From a checkpoint of a small transformer trained on Wikipedia: RMSNorm before each block.
Each number is 500 + 40 x the weight over its row's rms, rounded and kept within 0 to 999. Layers, rows and columns count from 0. Numbers have three digits each. The size before them is the row's rms in percent of the matrix's.

# layer 7 MLP up, 1344x512, rms 0.0931, rows 1007-1078, columns 384-447
101:530414498527566427468392451515442530502486541508480495570470495492483565466466529525507459513514470510522507506477547456565491495554482482484517544518492480454521492451482392441471514476543503
100:437499495463485480594485586537536501517446483551422560481519435434495511527506466522504465545493479499488454546553465488469529526501552517496506507574508504530514482424538508476440473449505513
099:543538539476426504504465509520520500462510489507473519527393523486480551506433479517503511519563542518456527507522511567515481447470419546473596467423495516535494540524593511461578454506518499
102:460514518542516461432526447407471515483466450446493535566504489502467461460527450500504585488452513444439549489530523527486542448504496496498632427444510472505511448508454521502410473461533507
097:469609503473507538460495488548466528486476461519478524450563427483522535521462476520537532456497428547535538434551502405552530527450443461592511495515437492534531473506525473471561558485543525
102:522478502539496528454502474497538518486486591484470460584461561508453523462511548489498489502551499426510471530513501559458564453488481559510500512474451535425567585452538476502537526543504497
102:519561482513473503453415518517461484486427406464468531527557519500511496541494503476494549479473401550492506463517487526471555481523501508499434499498514512462493479537497499494481515451509442
097:436479493535390416503485467477529493492476520538508540507515465532502517476559423579518581497512483501492442438515563499524557530475477545526529558490478480444531482528499489547543550461550453
101:432553489435519468480463516449438507432476521566412558451480428564410563578444496509472519556472399502419511432581515499511459518569479498539496445511477464428499573444539462484494528517518493
103:437494511498507467473478484550485553431521494461490472460580519526465517490510519504546503540540487519532511519473502515530504504441580560484486484599551475525630478514550629538515507443490539
098:476534546432472490586549546475483557494488404457515506535456473447521459570510463411462529466533506512522487454514532478527507513475515413496552503519490475494515482464493487482546473525485519
098:553492500515459522468505541499479467530488506512538518572460441470459481545459512623434483500532474485439552505470476506467470491447549524496549454471557513491498507436556508493523533511474518
101:502518520554435504536465507516511482501488501456487477508536513545522520422495569558516464456482509427433421467528515507513440461478491477490456464487457496425434548559495515481514529509526459
102:508479546559583506453491480421506491521504485478473528476467449512494567505426522527468559505486477522499504528483507504453451470397457536579446451578476546544588479532535472485460488492512456
091:481506473453521479472497494484488596435515485497450579515555470557507485598508548563543517468536505537495571530527516502485537532540521447505487501575514455468497489534469421478509511498538550
101:496459522491460538498509400510457497536492454539568511473482487531480533456491475416494484565454514494543568531490464487482511528633505446535516553465572468513544528468511502488534448486479542
099:564529495491437530565523558506497453507471526488497486501515553524458496508500538500474478532504496498467481512484440457461479610454543505525621477447443514467517509507590576527540428478519500
101:563513495447534519532465494549479480534549486448519521484457535502505488497461448452544551458584545533545462452526489492472516566474517458474440458529475473519537536565469476479561462557506495
103:471541428445492489506516541479460518430514516505483528557513494456564565501410404493441462494493562523527505578436462480442473477503457499456449540488562504510534503480544494502502457452443464
105:542529457496507490520509444485507525521519498538482518520538500443516460634467562521433471481472424460437436486563404549483517505487445521593459427496480520610498519404534421584512458522548496
104:527534518457541455524449524473458470395473512402506562483548492509560535492447456471497494491545516592496477518524538479510410462451472504471449501488521484480510471512493557526456501575465460
103:513450522510544528517458544538480403463500552539488432492361448515554495487485498445511530539507504534508492588486477510459518433534457494497541442455519527432522491533552444438538497509547525
100:467451584501404477524424465491470495485511517521529488511502574496563489479455464585448477549431513455490392473514483463425551516424458462496478526448525530527498480517454493498482506499530461
104:451470571572500509600530547537483582494519505521531478480508538478494434479453428496509487436506503532488535551506455457539474422558512463564461509473465484438511493438491530530480534524559498
096:454445435548490500465517533519346530503513510491570459525473455477472544567435527459482578511509436483423500503480487577477528546575469475508502483470432517486469500526460484537564511528523393
101:428510456476461504466520537461514502467524521501497443432485533489524454594524462527494516486509534512577514548530474453491519468477486479511500432480499492491546488498565464485492546474516539
100:485465457479477492534585498449452564516453467477472587530476570537508525458459462477522518456550503506522515520396582527594489536516489484480526473476554529473495520541511505500505556469485443
100:476448547526488479560523495528555501457474470530457482525448562573528589534534462510538556529450503511492450525471540523511404463494448513517524523486609472469521446484498512468559445402463470
104:450493569540527533506484481436488498460432490384553549453476462502486550458488547541472528585557492432482487494517469447470488496470478439500553454499438466510522548504476356478533495573551503
103:500473542535435532506429490518451515493498456476512522530535490455504528450500516570450573486483503493492529410524576526515512560510475510475484515503476536474486563534486475494476503531465515
104:488482505462499508453480502499486486471411468522539495522541494490500545443502493506435513482492453395452466505535496514486517460527569521546525466584438461545456536442497478526497531503476548
101:494496503570553458542488585469462487475505526556554417531443449435497546505525497499596509469456478490519447563449515524473555554522523478516502509509528378505478484465579551460574467513462572
099:501478489482586507562505463519588475504506548489538491517410439540533547464481554488450545554426492462420517482440558564485500528500462462477524441537452473553467470441586517395540503499456522
100:515523581458473456466441447544586471462415506528569501458473452517530494432558548551497441494481516447530493498475499453466466472468434490532470516560498501544513563522495457471580467497381488
104:464429443464482559495464526523532542409520497533499555429508527531449486494489448482513484477535483487476432509523462473526432574483493537502519518494455474463470493580570492509538547487452500
101:493538570506471555467420530471479538497488560508439454515555499529498462518514518440440501420494523519528456582562534472479562525457566568515510539573509521497416566529484428469547513469528456
100:482563539577501493518567488486531467548510508588506549492478527401487502506534418497500460457555572499565502584467521485449452558505494535489468512455483494502527599466417511521491429563419533
101:505529506589472575488488508468527495511524552451497521498464478471496487492531508550433479533519473504479556472502537542536501502519515496521527484518482483486528526507484560444457510494428510
102:522521499444508509509538450372571491487469497526470540462514504394460562461462531505543547530459511566490559546581488522480515542503527481491514484437561436515524513437500515527462569512484485
098:408459473515433505511488537522490444463476564470518537456524493479421565523490561507449507478523488513541475450489539493561560517451538513526518466456533414487540594505532518472492447408523516
101:500515543491453541460516410458476481455468500552502543505550557402521461472478479501484529479491469494412548522462510540541463455536517531481497534478469438492477511477520523528484507465574530
104:514519433526543536475518469442536534398461520488453463506470505456443544516460541498537493505495504523507497520553466542473434539487580467551514565455500507481557550533441486503482497551495534
102:518463535518466503547467528524531460502505558490483581475512494513477456507465548509507537443418538443514555513490470495538519490546526532545485446444523510526471464499475599557513554471556528
099:488538491491515424494503463543473433479549477479520510474482418472508466518546548474546525533469565450468515567494526519491489529484474500566458585527458503477489407524510541530454492529483493
098:576482565417493492487552478507537542461492478488414527501480577574485509453537546526520467501484432488560494540497513525562542461527502484474561435595489528500496479483519551481460498530439547
101:484393461579459478455561536470485518514440464487480567512471466552405493457460484451513459464512553501463508504543446503494514457549519460448569502474584452529514536501490488555474460474526485
098:458450431496498515556481515499604524468464503514522489499483492497541446507523454492436525460469506507475502452489472455571515539451490448494499519470460415534499470469556463453464564507472552
101:541470538481466454497514454461466441458496495483435507474522524473478551554470494470454553509530531541469469471508487492480493510495542448478527548512517565536551480473492499509438605504555523
097:482577465529501488472502518515515490449518479483525513546500493482494492454532561565537518462444458509571509486576445443379488470516570550549456546476485581513489496475460496475487484433575489
099:501452444512428459521573486526527501514421504504513464463507446519508560531535503528583498478472522566586405565578498530552473423527563525555512490399489473507457484472436500486497534443509454
098:517497474516525524551440485520506471532490509497507454484479497528504492547528484480542523507550549529479514505484483447574460502492477532427494516430479507479513499597509478535544495515460488
103:496520464501516503486450552518522508521482523439521499548532545500543504557554483477507477484531479561451514551469425490511483465510547550529463441545470510475534543416475478543484508554473512
102:418484507471491559563516462524459510584461527538531511479474490546495517495496470525500534492557528511464441511497492507487494479513406438553522542520512557464513512545501521485520506525516487
098:533516541497520561512521526526517574474498539513513514488459490545500549502462474456480552464543516491492461511497516487472566482492528490489452587529491520457481416483492522510497518491514478
094:486520461483574519584493523465436462526500556546470506496527471584510541522523505528495493475471541513423545556430545456489549495592500494500520531501457478519467513541495469572508457470480438
097:487537493532486458547542461492569497549516541462509473533475504511482499544492533607556492526488521536445553544516492428370417498422492555493576471503439447530501641493498503455503531504484478
102:482562496528529521549473579528404606493475525467464554542418428492511433460465528512493510507456452472534492512516512478577505493476515559500487513458526468416438491425503451471452528571553509
098:516435481495462475493518422454513494446444553522490506529456555451427448473535489475528470531511498521478516479523472529499438445522484531497595494492576508467483390475506490554483504577480469
098:508475466485492504512443555544498440505510546491472469570434484540504522466496504492393493469522491505497498439579516514533479574455479510467555461607515490505508529500466516499455485460495445
100:499570498519494459505615495531526461467493510525482452488477495485492475490459480561468542456559573502560474574578540567495511531492534511470510555525499428494481406487479513528542504405480504
099:479534532531576462525472526513528425572453489499458533525475532548440548510437499506546464417502559556438633515545497599504456426456480500526482449528535449476504436551445539450470521507450612
096:534539473432510478527504454539463474547518456455487524467487541455514581563478544478433544545526446562496482572468494437594442487519466467515534488488503526467505527449510552521518457510488484
100:548490411505479522549472465502449514518496590505533498492486602502519534514534534472511427462517538516491501491480513446423548517543441503481475455410538523456514448547559516425576508509549450
103:565486489487578507584534560488518517555528462449493523572550504492543474468478510428444505486451553500519514514564478506475543470518405513566464493504507525476438521590475543511483531553490535
106:498542476582522528461513424592441599469572476496583419432444463460533582471457445546448530469490488480457545511465525481485530456509521497479485431489534561531483487473572474450501566470454480
101:542437447515515518460453521447555564475497427477467594473481521560479513503492468480490470527460519430534484472475474487536509470508508508460599428503486568466500509508495519572593505515517540
100:498527545513528475499553453485566419573522535455484508514535502396503474513528569519502546484553441454424455491523524504543518492447518472439564513471498505451510564518521565519541485519479508
101:502505444505526517553497518529468422550567494443580507540546460454523532477564520494555544520493430420532483502471512448492501538577494571512515504467530512507457486389576464480495559506430465
101:488476465491535494460537448424561556534461521481532476508459569537453410522516464455532486430573531549465491452484516498464440536543509539456474520388483521496454456574505433483481477450528475
101:506487548487470489506525477432477519490443502482501510483518527505455470440486527504503496481513593500535458456535463492500542515457490525449483513480520458470519521586522483521520406482603457
100:559519499455494485488489545514554590480542528444508484454525535510535501539507468553520531567518439525508543466507487464543487510526450516435494540472525505496560524492496507501527499481490544
101:509461519486448565487520534434456584512518453563518530574516491576489473459448476447474453491484498548426498437475494516534414502519466516412528437488479467505503495543510590552486474479411505
# layer 7 MLP down (transposed), 1344x512, rms 0.0882, rows 1007-1077, columns 384-447
102:471506509500543436444483503565472529488499548467489476521506467522449503526505487480437413577570527489545495536482600498559421613542490489450486453431460527398464495487450546527539455530463523
100:545423415544450461479516516494554570502470507506511453526532487493440483496471501467559488488560522480575476497534452520492500537508480606510497480463418499545529535517481502513565438487494523
099:481488527527430531537472472456496444511502518466518433454551550496502457485454497544506582405429490496505481506547548520408499565521497466529471528440484489485433491511479520510435468484544439
100:514467487462580521532434485536485504474512526539491506476513447531540566473515515490476491514478447539489522486529519419454559454543442477465562468476568469572450512462450544451496454532572461
104:468464512488521505547458472514511574481464515552489463438422490564504506528559415541497526479455534528468488446507520488447496475539433565560527512511459495504552457506523529456473478465537530
104:504478462461397541510521468556531532488520534521531463574522454483467529421562572555527507515510542495516452511483537563526511509398557532503525518508559527518490581481519526579538591531498452
098:467431533534474516446455509483508529534552478570467474551501523488547535504455512514464548530498498473472562508457514482544439504466550512541575548488524494466479522512513512503386426516476469
101:620494493450513532462502541462542535438510523476501525531492465473490516466510546582470509447424567477507543572491517510507484501498533504474445462532575479546500581555487489525506536472576438
091:477449477471534483579551534430448541443513584560481509562501502463456383514495502505512502453454484466539487533465495516518566494467462490459493486514491459479525553492508538490505442523537541
098:511467478553534487559509503446504518394431442491444507508521523429438508506499474542517579483538528511519473427488497513487506420512478532497473566547441557474454437475532528434531519488487501
103:559490465447460542510513510508539536549509478396476485452499388565525529472480552480538487502459498545494473565482467451469567538484540550425484472491536494560522496502462523508452537484497408
100:579578524479529475456482509454521506512512457467459498503521499467479438502476472512531505547468533623476517496472466517497477537515536444549474567542511436466457498558498484523506481443519525
103:502493397410463522446471440477517441533514565589542454446485501558524539487524523433493590515487490478504484498460484558458512502446480418536553501500528539565519503526462479479532424457489437
106:459511490517539537466561536526440515522515502520484468533493555490540524449557471443467477566524500532415420569500561507449508446550483451498480479538501511552443428475454499498420542575539424
097:469456515520482495537512520472523554507508506547546479456535503568526468454466490578568486488551550430505489421414540494506455502547508531479481483401553487528593478533480491560482415536484591
102:455453567473548479482524488538513512492479535450449513486464446509536472435486576443497512465467566548480538469568529507481577529502552587493479525440506520479498478545479417467547521527508454
100:517525494555490469426366514486454498506505486580537504532509445557467481500512399537515477538512525476506475439541467495440463479542514535565458396507540413559488495415493490466470517519515462
099:509511493528489561608435453520514569515444514450487473532522526548467516407503487467537525443526455422478494417542523496524512447541483517498531492495479529567542468459549503468477586466432579
101:505460554583566486481559460584458433438462510473567560525524509525476526432530509451450514479525491511515478518540513467498547485517532505521472503497548533454556536435555474520510454589480509
100:562433462485550568529474515505520556473443525557517490525470480494543445564498528500474521476471543501548515511467467531460519597511528560470529485531408493516423481493493464487484525499519590
096:509576421479482499502559561460465558493515529526510532505574527551581484436501528491501564452495497561496528529464495518570543472479575548453546477478526518501502531525444486488510468482524566
100:474555513517518543486505530540526471546525436515545455480486482536556481463527529533559421544493519466534423486484514470450524542477493452459486500507511560462517492529548458502443489438541433
101:469477563515490488489464520538557468488453502477482494546455585447529514482468501451577555505416501532511533506469588579515506501466507526509422499483471516504506524575560473478529495497460501
102:432418531517475513503474532542476470468497449491494520424562470543498481485433553480508602445472482475491467587459537515465544514497521446529455528462502508422491530489484505491521561521470533
099:481491467474506519491480433561505519521485552448461477487560504490530498576505532483519453524514477485498502504520522523389502552499484468506470540556489463473469528477477539494533477599480347
108:460506397532523557472442459558498529506471499430497471522470531538428426505592562475496548433544473477542544469528560500505508595561492440485467493477513503505485462475542490529520531563495487
101:454512528500533445494567574531560500506462495573478430561487493535570460485549400516432560465585497427444471514490460409518520509413573495452488511475479499487487506489555407460412443509452502
100:515467393511606495474473436489471502552460550458549508529516476511478482481501465500554518515432538514496446490465524421533500516581509507482493462537520502466473503507464503475497596535507422
100:539585484434515501481451442455492460518541498516557512509506415442491518492559520464438457483502509477414494551549493534478472459512477477579444518540488483461495519463507539512487488548480511
101:499498624517451536538556508432468425541413395436423467481543468525476520455422468523461474501499539524458533517449459412564472532540413444517577503494492536506531546539489493459546458401501491
104:552571547504519473450567484497553529535420516517515527456518598409507467565484542442532520530514522469484475530473488492472492523527485492448547525487444489507583483493510479491507525443431511
096:518498491418463446484450463508525479448483507568600456473510488499507558550540571563497522466507414586441481485570495474500500532487526458459495562407540531463484465486477526521580554488483412
096:549439431519509593451478537447482499406546493529465508497481495481478561483440451516506524498476511487445494438450466525456564436450526482550429514502473455526451493534529457555484514498483504
095:546504473514500526515371501536497464579557558499434489515539460452483554511511518457509512552528550491492495446612398556542540493521444526500504515538487568407451559541466487469497542485497457
100:508533518469498523475524548555412501629456527429545420449534512465471537488491545531571481520462460497523478534420459510483511562558489503516518528493449485487518480505493510538457513520467507
102:547508406508482494494506575388440460490453512484487508443518518487488473513407516600572478525532514484494454539431488516502404450484483453519588551462540515472443430400520505450549552552480539
098:488507458545502477477573507578472496552449492488467505499510494571409552529544502504501491484527545530557580482553561467461492472504467485475516495530536484447536464481522505486470507466508537
100:536495474494512482517494434468449491519456558509512622481465470533486463424501461483457451443525460505545420490518493503495477465519478488490465487463521557436552503492498515471494475545539485
096:519469546503545483436501506447540450469483500431521530463491454488492505493491465515467510545469559543482463495402445511457439415567596441490582502500486560419512492501493483491487430473466510
099:480511425432431488560471503460502523487489472533471468501489480483537435468502486462484485564498519510507528516592468557522486499583518454483468555488529520509546505507468498571543590494467476
104:438571512535374503558511484454501531432450552465478488545449466532494544531488454400499462530520469535485534526468560519441496426540498485530599491467467547509568519486459448491528487536564518
096:502494558520489503519545571488542550447490450562502463490480541492455531485511463487562507553574472500462444549538486462468472561468533480521544518510493436489482481529507479489508511530553442
099:579508513526524402577487517524510392468531509455508460493536491439544497528505566550524503523491550402525474535476492495567521483490507451444506488422435430550535515470548537421523500508490508
098:423534525530490467560505508463511481518475506480507447489455516513453471501452549510531497492503524446482558467520494536538462445478458391460504458544494516484564474541495544486495567531496482
099:528530535558442475450457509462463440521513492508445454495437476398493536519509454470459615534573545478480446515507490496432457486536502523495488458429485471487441471582520509508477484485471478
096:507545481458483498504488449519509533509488554464468450512524521478562463469526522477536493502511591495477433542495486529540498491508418458502500487489482474519510458535534493453488576457502516
097:429500503473470465475546520527539525498583554459490544520516463560543536455540546479510458515505462526501527546517501458389464473494538462422556460504549481493519482532543504495387476452493518
103:561479466495526524490471475497516538523536491477489541457491495492459424487474448519482582451575515527539538452474528474570557515577457505416540458537567541500570528478473516465416461542494432
099:488421501522591506497482540536490467485519524537493513483516466518462480524489489518559471533383535508492554425554507577536506476510561541484476520534516488493535528557548518504558572534537445
101:623461473463452536524423533551560531499521525536530534546478482539482480572450470469436503519547490456482506443501513508464505430467547464490539473546504533458489568541533497515562550539559507
105:539515547498521472549487456504453510514475554409507445424526483504511522502425481524496527565552484506417563471546444606531583519479483445446455408504535515539554505554458497514444538425486492
107:511556474478451452511503500517479520445511511467509496467490529539511568427562467476499462472554538476480479488450470464505428590427431543499483468512462516483494486411455487480474462449509493
097:526547542561598422496504506521542488474518555509485475553447491486420404528543555481510505471547475475539444478530458469515439424406471409450513475460526522553513483470490456544465504580439556
100:475523431445481477529601496505476467533533575532551518466509533471543493557524459546475466493492504454541516520495475487556481434506542593481564472486571483504521471535526500510497515458488460
099:471408520469599428511473514551535562527460494535507475461467489447444506488468483483545506482503507496443515623543492452589533495508527466482483490515485567506534509460427421533487459504526609
098:506518513472483505536455497548520436467521513488495499508473459465498572505509486457509515523526488506501443400562550458469487493503528460530482490539531456485490444519480497499589532488516526
100:542514505541408472505480493485435466478530536562544544497398533491533506453512538519485489510578534435562514542505528537530458547489506545492522562508545559578545418456490496475440502512526542
098:473435495498488477485518426527540535465524486511494446552528521457496521465457505430567547456500555548451503553470478437492550429473505578485485522501438507468566475472437529410560522459560529
102:460507465360499507560558481474514468434497483537522482464516545547541528489504518529445520473516654488478513519474476474502450549476468501423467528554500502512491501536480566499555459495496518
101:516533546427507517482517537473502511444620445543535530511542450514513505561485507499483479536482616534467478457524521511540501448469528545451414459507518487476495505481512511479572538498466556
099:540462507488477452558490517548464460538528435476419542543527516475460507496557456542516461468492535517480510499548434510432560514559534512515423495449516501482516427509476479474497601439517380
095:412499525563469511513525479412557476507500523460533576480525461483561487494555564560424518541507536556564500486408546489503520459513493472478473500565532558461401531495513523525475482477484434
098:455508471460491509477419454479516510515557563458471458456495447554469504567521489468474440541435563456428489517544510482508374511494556488518506406527544512520499522418505558578465508462516501
096:515521418548599472510444527501483522489442498499488563583485511516445487447552524491504470499501498492537554438520491510555568511479526535504469482531454511450499451504503478509461477500465472
097:484519491467473448469516484488557515491498510489479521509538521476491470473512480449535510495514481481467512470577502463545514526508500510545546470501498517496502509500529586464515600493537383
103:507513487497483505473548539534557510543492508498499499517522453524432468399511423462528553429508558472528463482494600473439503503482547509556561465507535507519507491535483485531468487481556563
097:439481560459550529574521418608500501476471556573442541450485496500504563514508533485457499445519474523531492456453497519502459444499545492515454525531427504487438492520519491471456511478500345
101:475481460447568550531565544500527509470548384569478525488528519512445438453491606429470472492492491567472456533506482507512500477485572528549529505517514439441478496525539549501518455515528461
097:528494494493460481445477538505498552487417526513503480485467502451499499525495489426508580550498548499543478529430554517413485505537502511526475539515456464487501436519528466574526486511500562
104:501482536535463517482499424448527467556521546471558446509481501464511499530550505563509536530540508544526589470507563548464560509500506511533496501512493471551548476453522493484520482559545667
102:554478462511487452499551445529525558524508504550451526408555490533507539475503499567520495487531442528382522492480519511504560519507543494552580501447574569492480504466478495475440521528577478
# layer 7 MLP gate, 1344x512, rms 0.093, rows 1008-1078, columns 384-447
101:565470495425530558509491540462532487512523548469412502539470462449482547468597440501451546528498501475427558519538556430509481518509409529464540568588488520507505553527481476478544525484567473
101:469553592500572462525498515480601534520436559519498569458521460489451477475490468516573433504495513454489510535552440484449479594544559568576414511528454450465456412568544501457546515490521531
103:497468509515457469521476458549481531521438545580501502541515514450462480539438561590458558479514510486459532541568559511515461521478520484509502537482545533520432533551502469500572502535559480
096:542499467535503553493521488465545555511473505502497557541545563577434523445560510582484499571538493557584540525513493463562571555462433494442575476499470510527473533512498520466563538522567524
103:459447462522504505569480535485530510496487461526517469434555538486514466458508487504506457533432576494486499522503524417436492522489556457472518421414518417506526419522522515479518570417505505
101:438481542461465542484524522567456533487462477497519463450481409468520492490432408368478497512567439435522493510444604552487490516535487540518494515630435469501497481470534527437489485491438505
099:552492528485481523544538497580488485565542535479481523451482440521597497503485517516605441493555440450562503433499573588488460499497525415573464524455484444531460491515505507543514537494507516
102:485499538456470476483522533508435462475439518541537484423497506504540520478469457526489505535507599479531496508536500480525522511494503517472555520456486462448494499484539453489515570532415534
104:559422470431516449562458485464470566492480483462563579491460468480451498475495517539530479448495503481463528484473416519460528606540434491493519518454485614484479513512509563564487582507524503
101:572550504580451503450453453529561434483505517563422503476494451526500474388562570553479532515479448476523437468535431437509519478536537470493482512498566507553533440536525502477496521426542517
096:545498531460498519558522504554437461476503481467490492542487510494519409451458494465500504460430496431554508505470468527586581480431575524409475521529503477520536362469466524451522514529516433
104:500449531497440486496527458453400469468532510505502434490543466541452503529490512458508526526509501510444509499499449526520500440524489498498400535543522506535487516433578483506521472462496468
103:508488496524463535459494476550595482514511535560521548504475536519482537519460522533508488461485397416463482489500518507523471482519446510542477504508473495484516481421554505466542494569504486
096:500506533473519436466517482483458536515465488457509493501524517511490473542469546472540510567491503526395569476575472511544536525431469425482539517554462474536545514505480433425522584455492537
101:505524454492484435459436497458491493471512475477523462520532488580541524532508454545524480513594426459475517516553546459483493465455499510558517467583466549511525524476501508496564498524492497
097:539468512465499449482485529483459499494493505458498474485460539479468437527515528535525460541473424489506451496478569521477424489519467456536506515569538497552462512490444469535568414524489525
101:501446438483531528496539434494510467525494538444560520506460554547507538492467499485491531456471467490561526480497499474495523474525478503471452478480464555507467537482475458443491495445484405
101:548542522503458519548445502430502490558506511540565532481448518552471492429447576363497530467558487507493444489492462478504485465562527469497495467488433550509472518535520488495555510485518473
099:490558536490489441526511488523480533526567481448467482515534526443508540479488570514478494504511533473456479476533515594513598463498504534539482385480532475497524472493552558541510500514473471
102:597479489456540477515478404476487550511441569517441453458457437510439570526508593448502496516514504522521489466509500486537488483531552520559473489467467506494483497510503524466554487475479465
104:614535443501496495582435431439535505473491476494470527511490536550465516483513554558547578506432527506498503458506485435532448490553479539456444570551505543527511495530470548469475458499536477
102:570535565462548538524436476452548538459534471542433488511462627478477452486480544610528487507544491551529499478537503558460514548422488430419576486420488560475538504413589496538503472521513478
100:519548450477536498480448489531473470559492502609554463442568529490525493486502479473499497559504518472505492505492475530604497482612554474466421510544534500428484547500486512516535470523559478
097:477472406524514506485505551452555459462515420444410555483481530537544529479542438466479490458479499532535480502469514465533451421530508468506470505508561447494539457511515496534449397505458541
098:530480472478504544485421507466466497566523515500458536507550509521481552528504554476527442518519467438484525485491459514495524608509493501510535568472475459484534474547494537487501514463459495
101:464507501478528529470472480549558555581433502453474507462456541546517451524542533536510496498573528534441495571509468553501537448482496472509527488487544520498502513500483496544465534530514430
101:510516474468434486467452434553478437566523478506457591534525471516405517555426541540466484515442514520533457474506518450507550490546487453471490558563457587539551544492455427452493508487466489
104:545511558534539503477421539459476562471531479475534453508476494553462529509473423485415483519445443508484528441499509407495444508494530509501514536531459526509585505452563463450512523536513492
101:508467505469531535508496557468545509565560453519423498444555559442511461487476560492477469468468454516542506477509527523580449499511490480465477488468489533430464531505383488540515472483506472
102:570491446559484425535528518439497486518527500542498490490421572489489447542502533508503507482518500511494558527443425514463403535522490490468457519488503510463534486524470496545533540457477518
101:518500536478408493479451429522538506496570531490458550523558568574558502576466545598518518440556512465456496483472518517557354489487460536463484513431545534506512480453500465526491540508459413
098:526432510486511508546454500461519522468556475532515483513417424505448514544458503507520528535409467500513570453553541479514423529481553533483504473567544502555495529522534468475453520475461494
101:480497548486492546519545473488523519527512534518517505477529532561459562499567457475501537529505545399440470454489552473522564533507475553449504536478439416462571506441507510504494528509553479
103:505465437423475464596537541470538471549454508500507507500501525541541535498516494499506583563484539478502515420521583536541507454545525506495468540485486488442467462484543563512437530508438530
101:515480466463470493453498525399494442548576455550464523494524498531544545455430516457466498477566471510507437526473514493437491483488459528521495489450469537487505519520525535557470511508487542
101:503531533526555532466463452567482544498499461532489437476505499474567530534465526509479445474568552515493545528524548533485489479474550465486484479477547533426479589445486424519524493511456515
101:523441467516449493499460511514485475563446498545503509527575506508540477477559538503535571564556518475497554497497543572507450523510486541417443541529432533520559503466430509477429443445425456
102:465464495468506499511513453452558535495529385457459452467488495462528550475507501545551488537509515482551474481529489448485481467493483507459496455496552477497506470508471499496420513445508500
098:478502468520535520444526483488496467588422524466562509574496552524519506523499471486541541523573537480487572497499466497462486530547458573503490495507511501519418452464529442544392520505421423
105:438452509518523556522429533548406547571504473482494489463475574444540497451483380524549492521413514455505586475475528453482515479534532543450495467569478503513541454500579553527432511513527476
103:488508507501494512460407563455522567530573485490489462480464521524608532465518534473450523472521488473497519482449510485511548480522450462539434485417475533594403550556465471476466461490453572
098:548437483513534493496566502459550490447469482472464470541550507518426520448481490472504481552467504429514584526536455469571531529545541510471539550510520516455462550510501475504541523573529483
099:563466483447547561494524554377492608484473503517534529534505501465523556537479464472509400521468515485476490568474439525571528476472479522420472482375518472460482468490514495467520544459473497
097:547459503490460478502605551513540476538412489582558511483472560518493525539497526557540477470534503525530597410432471505500540475527451482411504522526401490499472545477586545442504529490505528
100:478540517550456407516522524556509495486509470512516498530545483472457503526513510478422555475547544539521513531545459509538380459533520489503403503530528542464454508510518512616442502476509483
103:485523534469506511500463477542416536511501569546467539477477541482491495402533501549467526536425478590552440535490492459519518570524541480488477459479480496441524500495535534505506471491470524
100:516550452460468482470556472465525539569552490478479555482465532466472462472438493485577501554440491517544542473563453498506538497498502546420480468506492570541509543407497453494531526458500540
101:472491463511484488461509492436575546526541603410442463568421439489527480485551489457499545477519468523520415501514474427493498487513522543483500486504494502535508513495555369467509554591576474
097:492538569525505473528448516426541520417462459519481509595489506487461485504522541531561502579508476477459476538430478559480521526564488515526459479569520487523518520557547535558513472528510494
097:461549552449504500411502502502468508476556574532522545517503512436528555490484508604496541535426523477497488477536437455493488408458445431515465490551527523482546514490488486512465495423466514
102:503480422469515541463492371528541521477483479518498543490535481523488478513457447495446474489528525542495500475516471498466522528455471436507422492541582467510432498533549537522462606491491495
103:506440458510489518506519412463582520516502540505551511527464496429476486423515526443460522493461529525485465453499482511535460500534445547497470476487512520558576465454477531459511535476526436
097:611567535520523471465540506525522471525536491480518427448508478548451495464527580511516495473508532538456532499566552524539526531567531512514469532480578463518491515525481420530520460553465461
098:506479488510551461525451434420498402594549578569463463486480444532484515506450427479551527510519485530460546535554494528469544462442476487518570528479462499499520443492482559568466470576450453
096:434522537513491486447468503441447519483498495481538493454609561507464489483557490492459444596495502522555521511493506465573465543459527470461479513471561521406481471492521531467491549469538557
103:549516509501484488541481507593555577520578455459514532508496418450547465443484538528463500534509527474513476455477521460482532543523500578517518503436502468439411499481508530467554577506442516
097:567495489481473500413476524522455492464506636514556497473519585531501465464503535517485454529526446454405468533560493516533515488525499464496483522508514536425475468549543518499523542454516524
101:409501520515531556544565416513503426520458554606473451521529495464526520534513501541496435539525486509542478508446550533531512530478513458437592490504541496419468439504514521480518581515481524
099:527504499536498546518450404480535484475579485566519532436425513510493557478546474492508528489542527523478470510458589529504503506504497459511508541524519480492564514415563535570481474443459486
099:471536474526469495492502465508512483501482494489527507450465467475446458483514540570526468478499540499434474474550464516550485500452468490525529577493522499509514466396502532476498442512523470
096:429426587465532527472528525488505481463498568510470523562516528469487460522487473495565480503472484519543472537471576517475545464534452576508488462513543489485485534524514448466503518524421512
102:515454532469533433472521536486505549580509510485476479513422502410530491558456520507469427472509520501536455488490491540517440491493439546559521521470596520490522531484485476494538504525583512
101:507505493543473544449486451519542455486518552550541476530496534566492547530518503529439539517560438504475486554538540495480475486509529530457569476485536451487516436549571453601493433506504517
105:431488559559463433516535565578561434536432515526497449511472554474512489462463474470545481476493459512562500431559562467592562477510506506513460492463550489548584521504570496481531481494520448
101:525449424474469528480507488516491525499424457547476507491538462506486487533450443557568559368496501455573525529524531474474547518549540511476532451473495536513466485478549468496553531433481491
099:464491400441444557447494462503409569511517487561436444532485522523477548489559529581535486488442517607479498498494574430534481484504432432544466482545495390552434471575541474463423507469537426
101:521512464460443444459462541560462531462533497537523456444459502537474539485498482485446548453496496543470393449553503459475435550478482493451499461501474590541534484556550520532457396469509552
100:508567524514469490472538457494575521495496508509504548500489465511442481499558546503581441393496466561526478536499472461484571489513454482503491466520505449515445404397517518559432528487553488
100:428560443510533547456518555596503555452520508539452624511495526526542443582422492445536459562499505505502448525535505479601512496513505477474490444452502501549528520507503495555450523508442501
102:528488528585492435533574453501560428515526511540486543575480534435540466567557446474473499498538498499505492545500560528424496470474459496579506526543526493541567544481429496477531498455483498
097:476492513559532474498557506593510548547543448444471511530488526514462548526478498524552507519466448529536522528601507480505502448522536486483410543559495471489509476428413539496519486513511463